Weights of a small GPT-style language model, trained from scratch on English Wikipedia: biases on query, key and value.
Each number is 50 + 10 x the weight over its row's rms, rounded and kept within 0 to 99. Layers, rows and columns count from 0. The size before them is the row's rms in percent of the matrix's.

# layer 5 attention query, 96x96, rms 0.0532, rows 0-95, columns 48-95
075:52 38 60 66 47 45 44 49 38 38 44 61 42 43 55 72 56 38 38 59 43 42 68 55 57 32 47 41 49 36 59 23 37 45 54 46 39 52 54 53 49 67 56 59 58 39 41 55
104:58 58 39 38 65 56 56 42 49 63 59 40 34 64 72 38 51 44 44 31 64 51 60 45 44 42 35 60 52 52 61 69 36 42 59 53 32 52 37 72 46 38 56 37 64 42 58 59
076:65 52 44 58 53 44 55 61 51 50 55 45 49 32 39 53 58 50 46 52 53 61 49 51 58 67 51 39 61 43 46 37 63 41 37 48 35 57 50 48 60 44 45 67 36 52 64 46
078:24 37 62 51 46 51 52 66 33 29 53 42 46 55 31 63 47 48 60 66 47 60 60 65 60 59 59 61 48 49 42 40 36 65 44 46 66 44 59 38 46 49 67 61 29 58 46 60
087:27 39 50 48 50 55 43 55 41 36 44 45 43 45 34 48 55 58 68 58 36 50 40 55 59 68 57 51 61 39 34 38 54 56 39 42 73 58 60 30 54 68 68 45 39 62 35 55
060:50 68 49 51 45 52 51 40 76 51 47 81 55 37 69 48 59 62 57 79 40 46 50 44 44 34 52 56 54 50 56 50 68 35 51 45 46 66 53 50 55 53 64 46 35 50 61 58
068:56 53 47 45 40 35 48 39 36 52 54 78 62 42 57 54 64 49 49 45 61 48 48 56 61 60 60 33 46 38 44 57 49 47 53 54 61 48 63 52 49 53 39 46 40 55 58 44
083:45 52 50 56 60 55 48 45 58 52 53 59 43 50 72 43 40 42 39 56 47 47 51 53 45 65 49 34 25 45 43 56 36 39 57 54 41 43 31 62 49 37 39 59 58 31 42 44
081:47 55 35 61 52 49 47 38 37 57 36 34 51 53 62 50 44 56 53 38 50 41 43 44 45 48 52 59 39 40 54 54 33 58 45 68 37 33 46 63 46 55 43 68 69 48 48 34
095:53 51 47 47 36 41 60 55 43 51 60 63 50 37 39 50 66 49 51 51 41 60 70 46 66 38 53 45 51 43 50 46 44 54 37 46 62 50 62 45 51 51 49 39 24 52 36 47
084:42 55 44 62 53 37 49 55 26 52 37 42 61 61 64 37 53 42 46 38 34 50 57 60 38 49 45 40 34 46 40 64 35 51 45 62 40 47 49 61 53 54 53 50 67 48 52 34
089:74 51 46 40 53 54 73 63 50 74 47 38 47 44 62 51 39 53 32 60 63 42 35 34 38 47 48 59 51 55 48 37 41 38 29 60 27 48 48 72 50 43 46 71 69 46 44 50
086:44 48 53 65 58 45 55 56 44 39 63 44 57 45 43 68 38 29 60 46 56 36 69 43 57 36 39 60 40 53 43 54 60 45 61 63 44 46 55 68 25 38 43 60 42 71 29 33
087:58 58 48 65 37 49 52 53 52 62 31 59 52 49 60 60 41 54 44 67 46 55 43 56 50 55 39 59 38 52 54 41 52 37 47 54 40 40 39 52 42 39 42 71 47 35 56 56
080:49 49 65 60 48 45 70 57 38 40 68 62 62 36 57 38 72 58 58 49 57 61 59 67 43 40 70 50 35 72 45 60 50 58 50 50 64 56 60 57 35 43 58 50 29 50 44 60
099:49 46 58 49 55 35 47 53 50 36 45 64 46 44 41 48 57 69 32 38 36 39 64 60 61 55 56 44 59 58 45 48 52 43 48 48 66 55 64 39 53 39 44 46 46 53 49 73
088:58 58 55 51 41 45 46 46 31 53 45 56 51 55 54 30 38 34 44 41 57 45 41 65 42 30 46 45 53 49 44 53 46 61 58 38 51 37 49 62 55 42 45 72 48 41 55 45
080:46 63 52 59 51 46 56 50 45 71 62 30 44 44 63 45 52 50 55 37 43 59 56 64 69 51 50 50 53 62 42 59 26 50 51 49 53 39 41 62 62 31 32 57 47 38 66 38
089:50 69 46 55 61 45 57 66 49 41 39 35 28 48 58 46 76 50 62 50 40 63 44 53 41 40 49 59 31 51 54 54 53 50 26 51 67 41 44 59 54 54 51 47 60 52 50 35
093:40 28 41 33 47 62 30 48 49 34 54 53 44 49 49 71 56 48 52 47 49 39 50 50 46 56 61 52 41 59 54 39 42 61 44 41 71 54 65 25 39 46 56 49 43 48 44 42
092:61 59 42 42 61 38 49 68 52 47 41 51 49 49 73 38 61 53 29 49 51 46 67 50 38 32 60 60 49 57 57 39 56 57 37 53 56 60 59 55 56 49 76 41 63 43 30 45
088:50 44 47 56 49 62 47 59 23 60 46 68 33 49 41 76 42 31 57 58 39 55 36 54 57 43 45 61 52 50 62 64 54 39 59 47 53 40 57 40 55 49 56 45 61 48 62 61
086:39 59 45 60 55 51 63 44 49 52 45 45 40 46 47 53 38 48 53 35 42 40 56 66 48 57 31 40 54 37 52 51 44 42 49 53 32 29 26 63 47 57 57 58 54 36 55 48
091:45 44 35 57 50 66 53 45 56 44 46 53 50 41 37 31 35 51 50 42 50 43 33 50 48 60 47 43 52 33 40 49 37 33 71 27 37 55 52 36 43 44 48 40 45 50 41 52
083:61 46 44 75 56 32 43 60 63 40 56 39 43 56 68 43 44 39 44 49 58 42 54 67 59 38 39 40 57 53 52 61 63 48 54 42 53 47 50 56 49 52 45 43 34 43 56 55
095:52 58 55 51 63 38 49 64 70 62 63 54 46 43 49 46 40 46 40 38 34 48 54 48 53 33 34 51 51 59 41 67 39 28 39 36 60 39 43 67 47 32 46 60 49 48 55 62
094:55 59 53 40 57 48 52 39 32 56 48 38 45 64 49 74 35 55 60 43 52 44 58 28 55 45 43 44 56 36 56 43 56 50 54 57 60 57 50 49 52 25 51 39 48 49 55 65
073:43 60 45 48 31 29 49 35 67 43 66 50 52 32 47 63 56 59 48 47 49 62 55 53 46 71 32 71 49 43 64 67 48 43 35 54 41 47 37 65 62 42 55 54 48 58 41 65
082:55 60 46 61 64 57 59 44 63 65 50 50 63 53 68 61 42 51 67 57 41 36 59 43 57 54 53 60 57 61 46 81 52 34 64 62 60 58 38 43 62 51 50 45 48 47 39 32
092:48 63 72 61 47 49 64 56 57 45 58 66 59 49 40 38 43 54 73 53 54 60 59 40 70 61 59 62 70 56 31 50 69 51 67 43 59 36 69 42 42 61 52 44 52 63 47 59
080:55 50 48 49 42 55 53 55 48 56 41 41 47 39 39 59 64 41 49 65 44 59 55 42 53 49 35 42 26 43 45 66 40 52 33 56 56 48 49 34 39 55 64 47 49 61 51 54
099:53 46 51 62 52 46 51 60 61 67 59 47 60 63 50 63 54 50 34 61 48 62 32 67 74 68 56 58 64 50 39 49 56 51 46 61 36 52 44 40 48 44 40 71 52 59 40 62
080:47 59 60 55 68 50 44 59 54 46 44 48 45 50 50 48 40 36 44 61 56 45 73 43 56 48 50 36 51 38 53 56 43 47 60 67 36 71 46 37 42 45 48 53 43 40 44 45
112:55 41 47 35 67 55 53 64 54 64 57 42 45 44 49 45 55 46 63 63 50 38 46 51 53 52 66 55 44 48 45 62 30 53 55 66 49 51 44 50 47 49 40 50 51 53 59 49
104:56 45 45 59 60 45 58 65 49 70 72 37 34 34 46 38 44 54 49 48 37 55 35 68 54 49 66 51 53 57 49 41 46 39 56 35 60 74 36 50 55 51 41 60 47 55 60 53
105:51 74 51 66 38 47 53 38 30 33 36 61 44 41 45 46 47 54 40 25 41 67 54 57 58 52 43 42 41 61 59 43 63 47 59 33 44 50 39 62 48 42 60 51 44 45 45 47
099:40 57 58 63 42 59 49 48 61 61 44 44 41 55 60 41 46 44 50 36 46 63 60 72 65 34 50 55 50 43 44 54 56 43 53 27 56 47 54 43 54 45 65 51 38 62 65 58
090:54 42 65 52 61 53 54 55 56 45 40 58 57 67 51 68 63 48 50 34 49 56 30 51 48 38 24 59 46 31 48 43 56 50 40 42 46 44 49 55 37 63 54 45 51 38 54 59
089:68 47 65 50 52 48 36 50 49 60 42 54 54 60 64 80 62 46 57 44 57 35 31 47 62 60 43 59 48 66 52 50 49 60 29 44 42 57 49 53 41 51 56 53 61 50 46 52
097:54 41 50 62 33 50 58 43 36 63 44 59 49 47 63 65 37 47 52 67 42 54 49 54 42 42 50 43 36 43 50 37 51 47 55 59 55 46 56 51 59 48 48 47 69 27 43 54
084:45 43 47 45 41 56 42 33 42 45 52 58 42 59 43 77 68 42 43 62 47 41 37 38 50 46 52 49 55 46 53 40 46 48 52 72 37 47 45 55 37 58 66 60 54 46 49 40
114:55 44 72 47 37 50 55 53 61 55 46 64 28 52 46 45 54 39 73 63 68 69 63 48 53 46 58 54 54 54 44 59 48 50 46 42 48 63 48 37 54 50 49 25 42 55 51 71
079:71 53 55 54 49 38 48 57 44 34 53 62 68 43 49 59 45 61 51 75 61 49 54 44 48 49 61 56 51 48 42 53 48 39 51 42 34 51 43 48 45 58 60 55 79 38 58 30
139:69 39 68 36 43 60 56 51 45 59 42 52 36 54 60 51 54 46 56 52 43 49 45 42 45 41 49 52 28 45 53 38 59 53 44 61 31 48 56 57 37 66 59 56 67 41 30 60
124:31 59 31 59 62 60 36 44 46 46 55 35 48 44 36 50 58 46 40 53 53 49 36 42 49 55 57 60 44 47 34 51 38 67 48 44 48 57 58 44 54 70 41 65 44 55 42 51
119:62 53 47 52 52 49 38 52 48 53 42 36 32 50 66 48 47 53 45 54 51 42 50 54 56 55 49 46 39 44 38 36 48 46 41 57 31 63 45 45 58 38 67 61 40 49 54 63
136:32 58 56 48 62 44 53 56 55 44 34 45 46 40 52 26 38 55 60 46 40 57 54 65 46 51 61 73 53 48 63 62 53 63 45 58 49 51 50 46 54 65 48 59 44 43 38 47
115:44 55 60 56 31 60 46 40 57 64 46 46 60 52 57 56 32 50 42 30 59 51 52 74 59 40 55 63 53 72 50 50 63 52 48 27 57 44 60 49 39 52 64 63 54 61 54 63
131:48 49 63 58 30 55 41 59 41 45 72 39 44 33 44 56 55 49 60 42 56 54 40 48 30 49 46 50 42 33 38 54 48 49 46 29 53 50 51 66 46 50 39 46 53 31 42 64
108:62 52 61 40 59 53 47 41 34 46 57 51 53 41 56 35 59 61 54 57 54 65 54 57 44 52 57 51 62 27 25 45 37 41 62 46 60 57 44 56 58 57 50 52 59 48 31 53
116:43 42 60 42 48 45 68 41 33 43 51 53 45 60 69 50 37 61 37 57 48 75 77 45 40 67 42 52 51 68 46 44 65 36 32 49 47 49 49 53 65 43 62 39 44 45 55 55
134:46 55 41 39 44 53 47 56 60 50 47 20 61 54 42 57 49 42 44 26 51 51 40 59 50 60 55 38 51 50 77 37 46 56 50 49 68 46 56 53 58 53 58 45 37 34 51 28
122:61 53 55 51 41 56 39 38 35 31 50 59 58 46 61 48 72 42 64 53 64 49 66 41 55 68 53 46 52 45 50 73 45 59 49 41 56 39 40 55 51 51 44 50 48 66 43 52
113:72 61 53 53 50 41 56 62 45 64 60 51 25 41 47 51 58 60 46 55 51 50 44 46 69 42 34 47 82 52 48 54 49 33 34 45 45 42 62 41 64 64 60 47 59 42 55 45
134:36 50 40 33 64 45 34 38 62 27 58 31 49 70 50 49 42 62 42 59 44 62 59 46 48 56 51 50 46 59 48 41 49 50 51 48 59 47 49 49 44 57 59 53 45 69 51 37
106:54 59 30 57 62 44 38 56 61 43 48 49 60 48 62 63 61 45 45 34 47 39 56 58 61 55 29 49 48 47 58 66 59 44 39 41 61 47 43 54 33 47 57 48 65 50 60 58
118:49 56 43 70 47 34 55 53 37 49 34 79 52 49 51 49 63 62 25 27 46 37 49 61 65 67 42 48 54 36 48 45 29 53 60 47 50 37 64 36 43 45 41 54 58 42 49 42
126:39 54 58 82 45 41 53 63 51 34 59 44 58 39 37 58 55 40 39 67 52 38 61 53 65 19 44 64 51 48 61 71 40 55 57 52 61 49 44 55 52 52 64 44 40 47 44 37
114:59 37 65 49 55 40 46 57 53 39 28 54 50 39 66 45 61 49 52 52 37 58 52 52 56 42 36 41 43 40 56 62 59 42 62 50 55 36 41 63 55 44 53 39 58 34 54 24
121:47 29 58 48 46 34 52 51 44 46 44 56 50 35 79 69 42 67 63 51 48 52 46 70 38 37 52 73 45 51 36 55 69 53 43 48 57 46 42 45 64 42 61 49 57 38 45 43
113:58 45 59 37 55 66 37 62 53 54 50 46 55 26 51 49 30 54 66 40 50 23 45 41 44 60 61 58 62 44 59 66 53 59 52 48 58 58 54 59 43 67 57 57 48 60 52 58
117:46 38 63 44 53 60 51 45 46 66 58 32 54 63 65 33 63 65 52 67 43 59 45 55 63 51 39 52 58 32 23 66 48 42 62 35 48 44 51 58 54 50 64 42 62 59 57 53
116:35 58 50 50 49 38 59 37 45 65 52 44 66 54 34 50 38 35 51 38 49 48 59 49 42 53 37 40 37 67 53 34 45 43 69 49 41 48 45 55 43 62 49 53 61 55 61 53
131:44 55 42 57 54 58 42 37 49 61 55 53 49 57 52 59 32 50 75 40 36 65 44 51 35 40 37 44 47 55 51 53 65 32 50 51 56 43 55 62 56 45 49 39 36 57 51 62
072:58 50 63 53 80 43 43 42 54 65 61 44 41 45 54 49 49 43 60 49 53 51 57 61 43 58 40 30 61 37 42 44 50 53 36 62 47 51 51 47 67 40 55 52 46 50 41 73
066:43 48 57 48 54 66 48 59 39 76 66 44 32 49 48 20 45 65 39 59 63 40 58 44 57 63 76 49 44 60 44 34 35 55 45 56 43 59 46 51 48 54 48 45 54 61 46 45
073:32 52 62 49 46 52 47 54 50 59 48 53 48 42 49 26 35 60 40 40 56 57 68 65 56 67 55 56 34 51 46 37 35 55 69 50 53 60 50 48 52 42 41 50 41 47 56 41
070:50 56 47 53 37 47 50 53 46 34 26 46 57 30 56 50 47 39 55 23 51 54 45 74 51 34 32 56 34 47 69 59 56 46 52 37 64 39 43 56 55 45 55 51 53 49 59 47
080:50 49 48 43 45 48 53 45 57 50 48 59 48 42 59 53 64 41 54 23 44 62 46 71 54 45 44 62 37 66 51 47 60 40 40 23 56 52 48 30 53 37 53 44 48 62 52 59
072:36 63 55 41 55 63 46 40 47 38 43 40 57 60 31 68 61 37 54 53 37 45 34 60 52 40 43 43 60 43 58 60 55 65 64 52 51 47 58 49 45 43 56 47 53 58 38 74
104:59 51 64 44 38 58 46 49 32 41 40 55 57 63 35 61 63 46 51 54 48 47 46 41 47 58 55 38 51 46 42 51 62 55 31 67 48 40 70 59 48 69 68 62 47 31 37 40
103:65 35 46 65 53 61 52 50 62 59 48 62 42 35 70 55 37 59 54 66 50 49 56 41 42 46 53 58 49 54 37 36 54 46 56 60 47 58 41 63 51 60 29 53 55 31 56 51
088:39 61 67 46 37 39 45 43 45 45 55 44 36 68 56 39 55 53 29 46 78 57 66 36 37 61 52 47 41 54 65 43 51 68 47 52 36 47 48 49 57 51 55 58 63 35 50 49
110:41 57 55 60 31 38 50 60 72 55 62 54 40 57 31 42 66 52 68 60 60 69 70 56 63 53 63 54 59 51 56 66 44 55 65 44 45 58 45 30 61 46 46 30 49 71 60 56
092:42 56 29 52 52 58 47 68 44 58 40 44 53 47 61 56 39 57 33 37 50 49 74 62 53 40 30 64 57 58 61 32 52 35 47 42 39 57 44 54 48 64 50 63 75 34 57 31
119:55 54 65 56 45 55 58 55 36 49 62 34 65 57 55 49 47 64 58 73 48 61 41 48 53 46 47 35 54 43 45 48 55 52 38 58 32 51 54 50 59 48 72 56 56 50 46 38
120:49 53 39 34 60 44 57 43 46 60 40 42 46 52 53 65 47 49 53 45 54 43 35 44 30 79 46 38 45 44 59 50 45 42 54 52 45 32 62 64 56 48 52 44 69 37 38 42
094:40 59 58 50 44 27 42 57 51 41 49 36 64 47 52 36 53 61 59 68 42 52 60 48 51 69 68 31 47 49 47 47 37 52 37 50 45 62 46 46 69 41 38 68 54 78 54 32
104:52 55 33 39 52 57 45 62 36 38 46 38 50 65 37 47 47 38 54 49 48 41 46 57 62 51 48 60 37 58 63 41 41 62 59 36 58 65 60 19 66 51 47 70 62 60 55 40
085:46 57 50 29 46 32 54 60 44 33 41 56 55 52 61 60 49 59 33 36 42 44 46 39 58 58 41 49 50 53 70 31 61 65 35 42 70 53 71 43 37 46 57 54 46 46 58 48
102:57 35 48 54 46 55 60 56 49 43 57 57 47 32 60 75 55 54 53 62 60 44 40 42 60 47 34 69 50 38 51 42 54 57 37 38 46 54 47 62 38 58 46 33 52 52 41 50
110:56 45 38 54 39 62 45 53 44 56 50 50 48 36 60 64 41 56 55 37 49 64 64 59 33 61 40 51 52 46 45 69 45 31 40 37 69 50 63 54 51 67 57 49 38 32 54 53
115:65 44 48 68 49 66 49 45 37 53 51 35 48 63 67 44 43 44 47 33 39 61 56 48 36 53 51 40 23 41 65 39 50 42 50 42 52 46 41 54 31 30 41 31 54 46 52 36
116:41 52 40 43 49 56 53 41 41 50 42 39 43 39 67 63 60 44 49 26 30 53 47 47 59 45 48 65 41 54 52 48 55 54 50 39 68 53 52 43 59 59 63 45 50 49 49 53
098:48 33 67 32 33 44 51 49 53 56 56 49 45 56 41 60 48 64 55 55 48 41 62 39 45 29 62 48 41 46 51 55 66 49 46 55 56 41 52 49 60 30 45 44 47 65 59 52
113:54 51 62 37 43 56 49 49 49 65 57 54 54 57 25 44 50 59 56 64 71 60 46 43 32 64 59 45 65 54 41 53 54 61 45 36 54 74 49 34 56 51 43 51 47 48 41 52
095:49 53 46 49 41 37 47 57 63 38 52 35 50 43 45 58 49 58 49 53 63 36 38 42 41 71 48 42 62 38 63 62 34 48 54 41 50 49 57 44 50 50 34 59 41 59 53 37
099:63 63 43 31 55 50 65 60 40 41 54 40 53 53 44 61 58 36 65 55 39 60 55 29 36 47 68 40 47 51 51 53 53 45 47 52 58 43 56 42 55 55 60 46 45 45 36 43
094:56 45 48 55 55 60 51 50 46 47 56 56 40 28 41 45 42 55 37 47 37 35 48 56 57 53 53 71 31 35 43 38 36 53 53 44 59 29 65 61 31 41 46 53 35 48 36 27
095:37 59 48 54 47 63 49 45 65 50 52 54 57 50 39 69 57 42 56 49 50 54 52 66 38 72 36 59 49 37 53 43 63 36 65 54 57 37 52 47 40 53 61 63 60 53 66 29
103:43 51 53 40 50 38 66 57 51 39 49 55 47 45 67 49 48 50 60 55 44 38 57 45 38 61 50 60 57 46 57 57 41 54 67 57 53 54 17 49 43 53 46 42 25 61 45 50
115:64 60 45 59 48 38 47 59 66 45 67 40 51 42 46 47 67 62 66 75 34 46 46 29 47 44 64 55 66 50 32 51 65 64 66 60 63 44 58 53 59 48 37 52 47 48 48 44
095:61 64 57 52 39 56 53 55 54 49 48 51 58 30 44 53 31 48 55 39 50 36 67 78 55 61 45 46 53 64 57 46 35 44 37 49 62 56 31 52 43 36 52 61 52 39 65 40
103:59 50 58 40 44 51 69 47 63 58 55 42 52 28 60 54 57 40 49 47 43 53 62 48 60 17 40 51 57 56 61 51 65 49 55 57 61 48 47 41 42 43 46 37 51 42 55 52
096:32 55 27 62 35 35 55 53 60 58 50 48 58 53 44 51 63 51 61 53 39 65 56 58 42 48 46 52 45 37 44 47 64 39 65 47 49 35 43 43 50 54 39 34 32 52 40 31
103:56 63 53 50 28 73 44 47 53 54 60 38 49 28 56 63 53 46 42 40 36 59 58 51 32 39 65 34 45 57 64 47 58 38 45 33 64 61 55 54 51 44 44 59 54 59 43 48
# layer 5 attention key, 32x96, rms 0.062, rows 0-31, columns 48-95
076:44 60 54 46 50 45 53 37 48 49 42 64 55 44 52 44 64 64 60 33 40 66 44 43 44 49 42 47 47 57 47 57 54 29 49 46 56 48 66 57 63 46 53 54 45 46 54 52
072:52 44 55 78 39 59 44 61 50 38 67 60 59 53 52 56 31 45 47 64 41 54 56 48 39 64 49 43 50 40 42 53 47 58 49 58 54 55 51 43 56 57 67 46 48 44 42 38
088:60 45 45 54 27 53 57 55 65 55 39 61 66 49 48 42 55 57 67 52 43 34 34 31 50 34 68 49 43 51 45 60 61 42 40 52 61 58 54 37 36 55 56 45 56 56 38 58
076:58 49 68 25 57 34 55 43 58 53 51 49 60 71 45 46 69 48 40 48 35 49 58 54 57 55 29 49 53 58 71 35 38 71 52 41 63 64 57 52 48 46 48 48 43 58 64 41
088:64 61 42 57 49 27 56 43 54 53 56 52 64 49 36 51 66 41 62 45 41 55 44 54 62 51 56 33 63 54 62 50 64 44 52 51 82 40 57 27 61 34 29 60 35 65 45 54
086:45 61 32 47 36 55 56 32 45 65 55 64 52 61 50 43 46 52 31 61 55 55 58 31 51 50 60 41 50 43 40 48 57 40 25 47 38 71 37 63 50 50 54 34 42 51 47 50
107:44 45 32 54 63 54 70 46 52 51 55 50 61 39 48 51 60 45 55 48 43 59 55 32 58 54 64 52 43 47 32 50 64 62 57 59 48 35 35 42 43 49 45 62 51 60 51 58
091:48 54 36 57 64 58 29 38 41 34 44 49 46 59 61 42 53 46 16 45 49 36 59 64 64 30 68 55 55 37 39 55 55 58 48 51 40 60 48 40 50 57 51 51 64 51 52 47
079:43 46 36 48 66 51 43 40 46 64 59 29 71 58 44 29 60 46 41 31 43 43 58 54 52 54 54 33 60 39 66 46 51 56 68 51 51 39 70 21 59 50 51 62 56 47 50 55
114:39 45 48 44 46 38 45 58 53 30 52 64 73 53 42 43 63 65 49 43 42 43 57 65 57 64 57 45 62 51 53 45 48 46 50 49 61 45 51 47 37 30 33 45 36 59 52 50
109:36 65 32 54 64 68 59 52 44 57 51 47 56 47 44 51 31 40 37 47 40 32 65 52 56 42 57 57 58 65 40 56 43 43 37 61 35 47 41 66 62 41 44 57 58 33 48 51
092:55 50 53 36 47 50 59 56 41 61 60 53 43 47 57 57 43 47 50 51 45 47 57 59 39 55 57 55 69 69 43 34 54 40 51 48 48 63 40 42 47 53 65 53 65 55 70 64
114:28 44 23 47 65 38 68 46 60 47 34 57 59 48 46 52 52 42 35 50 41 51 68 41 51 56 42 62 45 61 49 35 30 61 45 50 51 46 42 37 65 49 48 61 67 50 56 34
107:46 61 38 51 55 41 27 31 52 27 47 54 45 60 31 63 62 35 45 51 56 56 37 43 45 52 52 55 58 47 42 49 41 53 63 51 53 50 56 53 39 47 42 56 52 56 45 47
102:40 76 43 46 55 58 31 51 58 57 49 46 38 56 38 46 39 38 40 35 61 35 45 36 33 62 40 47 45 42 57 39 47 64 58 56 39 57 46 52 44 57 45 55 37 56 43 70
108:47 46 45 70 54 69 33 59 46 57 56 40 44 42 35 54 29 57 43 39 52 45 47 62 39 54 48 68 53 56 43 55 59 37 60 26 32 47 44 50 51 61 60 63 66 45 65 34
099:31 57 43 52 55 46 51 39 62 62 48 42 60 41 61 36 40 58 57 60 44 76 47 60 55 52 48 60 41 55 42 51 68 67 51 38 74 53 42 47 45 53 29 57 44 36 39 58
115:47 39 61 43 39 53 45 56 50 43 56 54 41 67 61 31 56 41 62 44 69 59 50 68 48 54 55 72 46 41 51 52 28 63 60 51 56 54 59 51 49 62 47 49 67 61 43 63
107:62 32 50 58 41 45 67 37 51 39 54 50 46 47 56 71 43 32 48 49 46 48 43 47 39 69 49 49 67 45 44 41 56 48 69 44 63 49 49 41 52 38 65 33 47 48 51 58
114:50 56 39 57 64 57 50 57 55 45 53 37 63 50 57 49 67 56 41 40 47 51 62 75 43 57 37 53 63 70 53 58 53 57 58 44 65 58 59 51 49 53 43 43 55 53 51 52
097:45 51 58 49 33 55 65 52 54 44 48 38 56 45 44 60 53 43 58 45 60 66 61 49 48 38 47 40 40 55 52 56 71 55 44 46 38 40 52 59 56 39 39 32 61 51 49 48
111:57 68 54 54 53 48 53 48 73 62 56 69 69 58 63 50 43 65 43 32 59 49 31 53 46 44 39 51 60 37 49 65 55 50 29 34 48 47 40 67 49 43 73 48 34 52 36 55
119:56 52 52 53 66 54 45 57 42 45 59 53 56 56 42 56 49 56 32 67 43 31 41 40 67 42 31 54 67 41 62 44 50 51 57 52 58 57 57 39 49 58 71 42 53 47 52 68
096:28 71 44 54 38 57 56 57 57 34 36 46 45 24 50 41 41 61 57 37 55 34 44 53 50 46 58 52 59 42 52 37 54 46 39 36 57 61 51 43 66 34 53 49 59 44 56 42
102:58 48 67 58 51 50 47 59 69 57 57 61 58 60 52 45 61 51 35 46 60 33 54 50 52 54 66 53 50 61 64 57 66 52 57 52 63 34 35 42 48 52 55 70 39 57 70 42
101:58 56 46 53 37 34 53 57 63 51 49 43 43 57 40 43 63 31 31 43 65 41 42 38 44 51 75 47 43 41 44 54 51 70 46 53 18 57 56 42 66 49 61 54 53 44 32 47
099:48 60 58 37 35 51 64 38 60 48 49 51 55 51 66 63 52 63 47 49 28 50 45 67 41 59 41 41 38 62 55 34 40 45 60 57 55 55 58 66 50 51 62 44 55 52 45 40
103:70 55 69 39 45 48 41 66 64 56 46 49 45 55 52 61 49 38 65 31 60 58 60 41 44 53 41 34 50 56 43 55 58 48 48 58 61 55 48 51 33 54 53 52 48 43 41 42
099:58 51 53 53 49 45 60 29 48 36 54 70 58 57 39 35 55 48 57 41 53 43 75 57 49 53 36 53 60 44 32 68 49 39 55 25 33 50 64 55 48 60 40 40 48 40 68 64
098:55 33 52 51 46 33 57 31 52 56 55 42 47 48 59 58 57 43 58 32 46 59 49 45 43 44 45 64 54 49 49 56 59 35 44 67 53 54 40 52 48 49 41 54 71 56 61 62
093:35 24 44 58 55 36 58 45 37 49 31 43 48 43 51 48 40 61 44 37 42 41 43 53 48 50 48 45 49 56 64 24 51 49 56 56 44 51 35 56 59 40 56 49 47 51 51 48
113:51 52 45 64 38 47 39 76 46 62 43 61 64 49 45 65 63 53 61 49 38 62 41 39 60 45 49 56 47 36 43 62 54 38 53 40 63 71 33 58 66 47 35 43 60 46 51 45
# layer 5 attention value, 32x96, rms 0.0419, rows 0-4, columns 48-95
100:49 56 34 45 52 49 59 39 54 43 65 55 47 48 53 32 58 75 42 55 52 55 62 49 53 47 47 36 58 51 49 45 59 46 67 46 52 43 59 52 61 51 50 61 57 65 54 54
102:63 61 28 70 51 37 43 53 67 54 45 41 45 44 53 54 47 44 50 41 77 43 40 53 52 46 57 49 50 51 42 47 57 53 47 62 58 45 48 55 50 37 44 52 56 53 53 67
098:60 49 46 62 40 44 59 44 25 54 46 49 58 71 45 46 49 55 64 44 47 47 48 45 61 64 51 56 59 31 50 52 45 63 45 69 39 64 41 40 50 49 50 59 70 42 58 64
095:45 63 58 49 46 37 57 60 32 55 54 48 53 63 57 42 54 51 55 57 32 48 51 45 67 51 35 62 48 38 43 58 64 24 53 60 48 53 77 71 50 53 51 47 46 72 49 53
095:36 34 43 56 39 41 50 44 46 41 45 47 51 44 53 46 51 33 44 58 69 58 52 46 61 52 43 46 50 58 45 44 44 39 25 46 44 54 48 48 40 38 40 57 53 28 59 38
# layer 5 attention output (transposed), 96x96, rms 0.11, rows 0-3,32-35,64-67, columns 48-95
104:53 55 63 44 35 31 50 75 53 53 48 64 51 51 41 29 50 46 47 61 44 44 56 54 46 47 55 45 40 63 46 32 36 51 51 55 66 50 49 65 35 44 52 45 51 42 50 53
094:52 78 46 48 53 66 40 49 62 53 56 50 48 54 37 47 39 50 49 40 57 44 41 20 43 58 68 46 53 40 54 54 38 55 49 63 49 65 41 52 62 52 53 46 28 57 44 41
090:38 44 35 65 36 58 54 52 55 42 60 52 30 37 58 71 51 59 59 72 54 37 53 55 37 44 38 57 59 47 48 47 50 56 43 59 60 48 53 32 42 47 53 60 56 60 46 63
101:45 42 59 39 67 48 47 58 63 55 51 60 34 33 53 64 60 63 51 53 38 53 51 44 50 61 42 36 65 62 56 57 53 49 58 60 57 36 48 52 30 47 51 44 88 40 41 61
100:38 44 45 42 67 48 39 52 53 55 46 56 46 42 50 67 41 49 48 50 52 40 44 34 53 57 45 58 54 41 49 70 42 54 41 45 32 68 28 36 57 48 53 48 46 40 56 43
098:33 30 71 50 38 48 59 40 54 54 37 51 44 44 62 42 55 39 62 67 47 46 47 57 42 42 49 41 54 62 39 36 62 45 69 57 40 58 42 52 38 59 52 44 41 72 67 62
091:53 60 45 33 51 49 44 44 54 51 46 46 54 57 31 51 44 58 39 55 51 54 51 41 54 56 50 34 71 43 66 53 66 43 54 53 43 35 66 57 57 49 43 34 45 38 48 58
109:61 53 51 43 40 52 71 48 33 45 35 48 69 72 62 46 29 48 45 45 49 60 34 48 41 38 42 49 47 46 48 52 43 46 44 41 64 55 65 61 47 35 46 54 31 51 48 27
093:68 32 51 49 41 58 52 38 42 50 46 29 53 49 57 53 53 60 58 58 49 48 48 47 38 52 53 42 56 43 50 58 63 45 39 58 56 34 53 48 54 33 54 49 43 74 37 49
097:65 43 31 55 58 53 50 47 26 49 43 47 66 57 61 60 50 50 33 54 40 60 56 52 58 54 34 69 42 56 60 56 50 43 36 49 53 25 48 44 47 43 53 54 61 54 40 44
094:58 44 47 73 51 40 51 48 30 65 55 32 74 58 63 40 37 44 33 44 53 65 43 51 48 64 37 49 29 52 47 60 54 53 40 37 46 49 53 40 55 53 46 54 44 39 48 51
102:35 61 54 55 57 57 39 39 54 59 54 39 62 49 35 39 53 38 53 54 51 35 64 35 46 42 70 56 52 46 42 48 54 53 49 49 44 60 28 42 69 65 49 64 39 72 39 46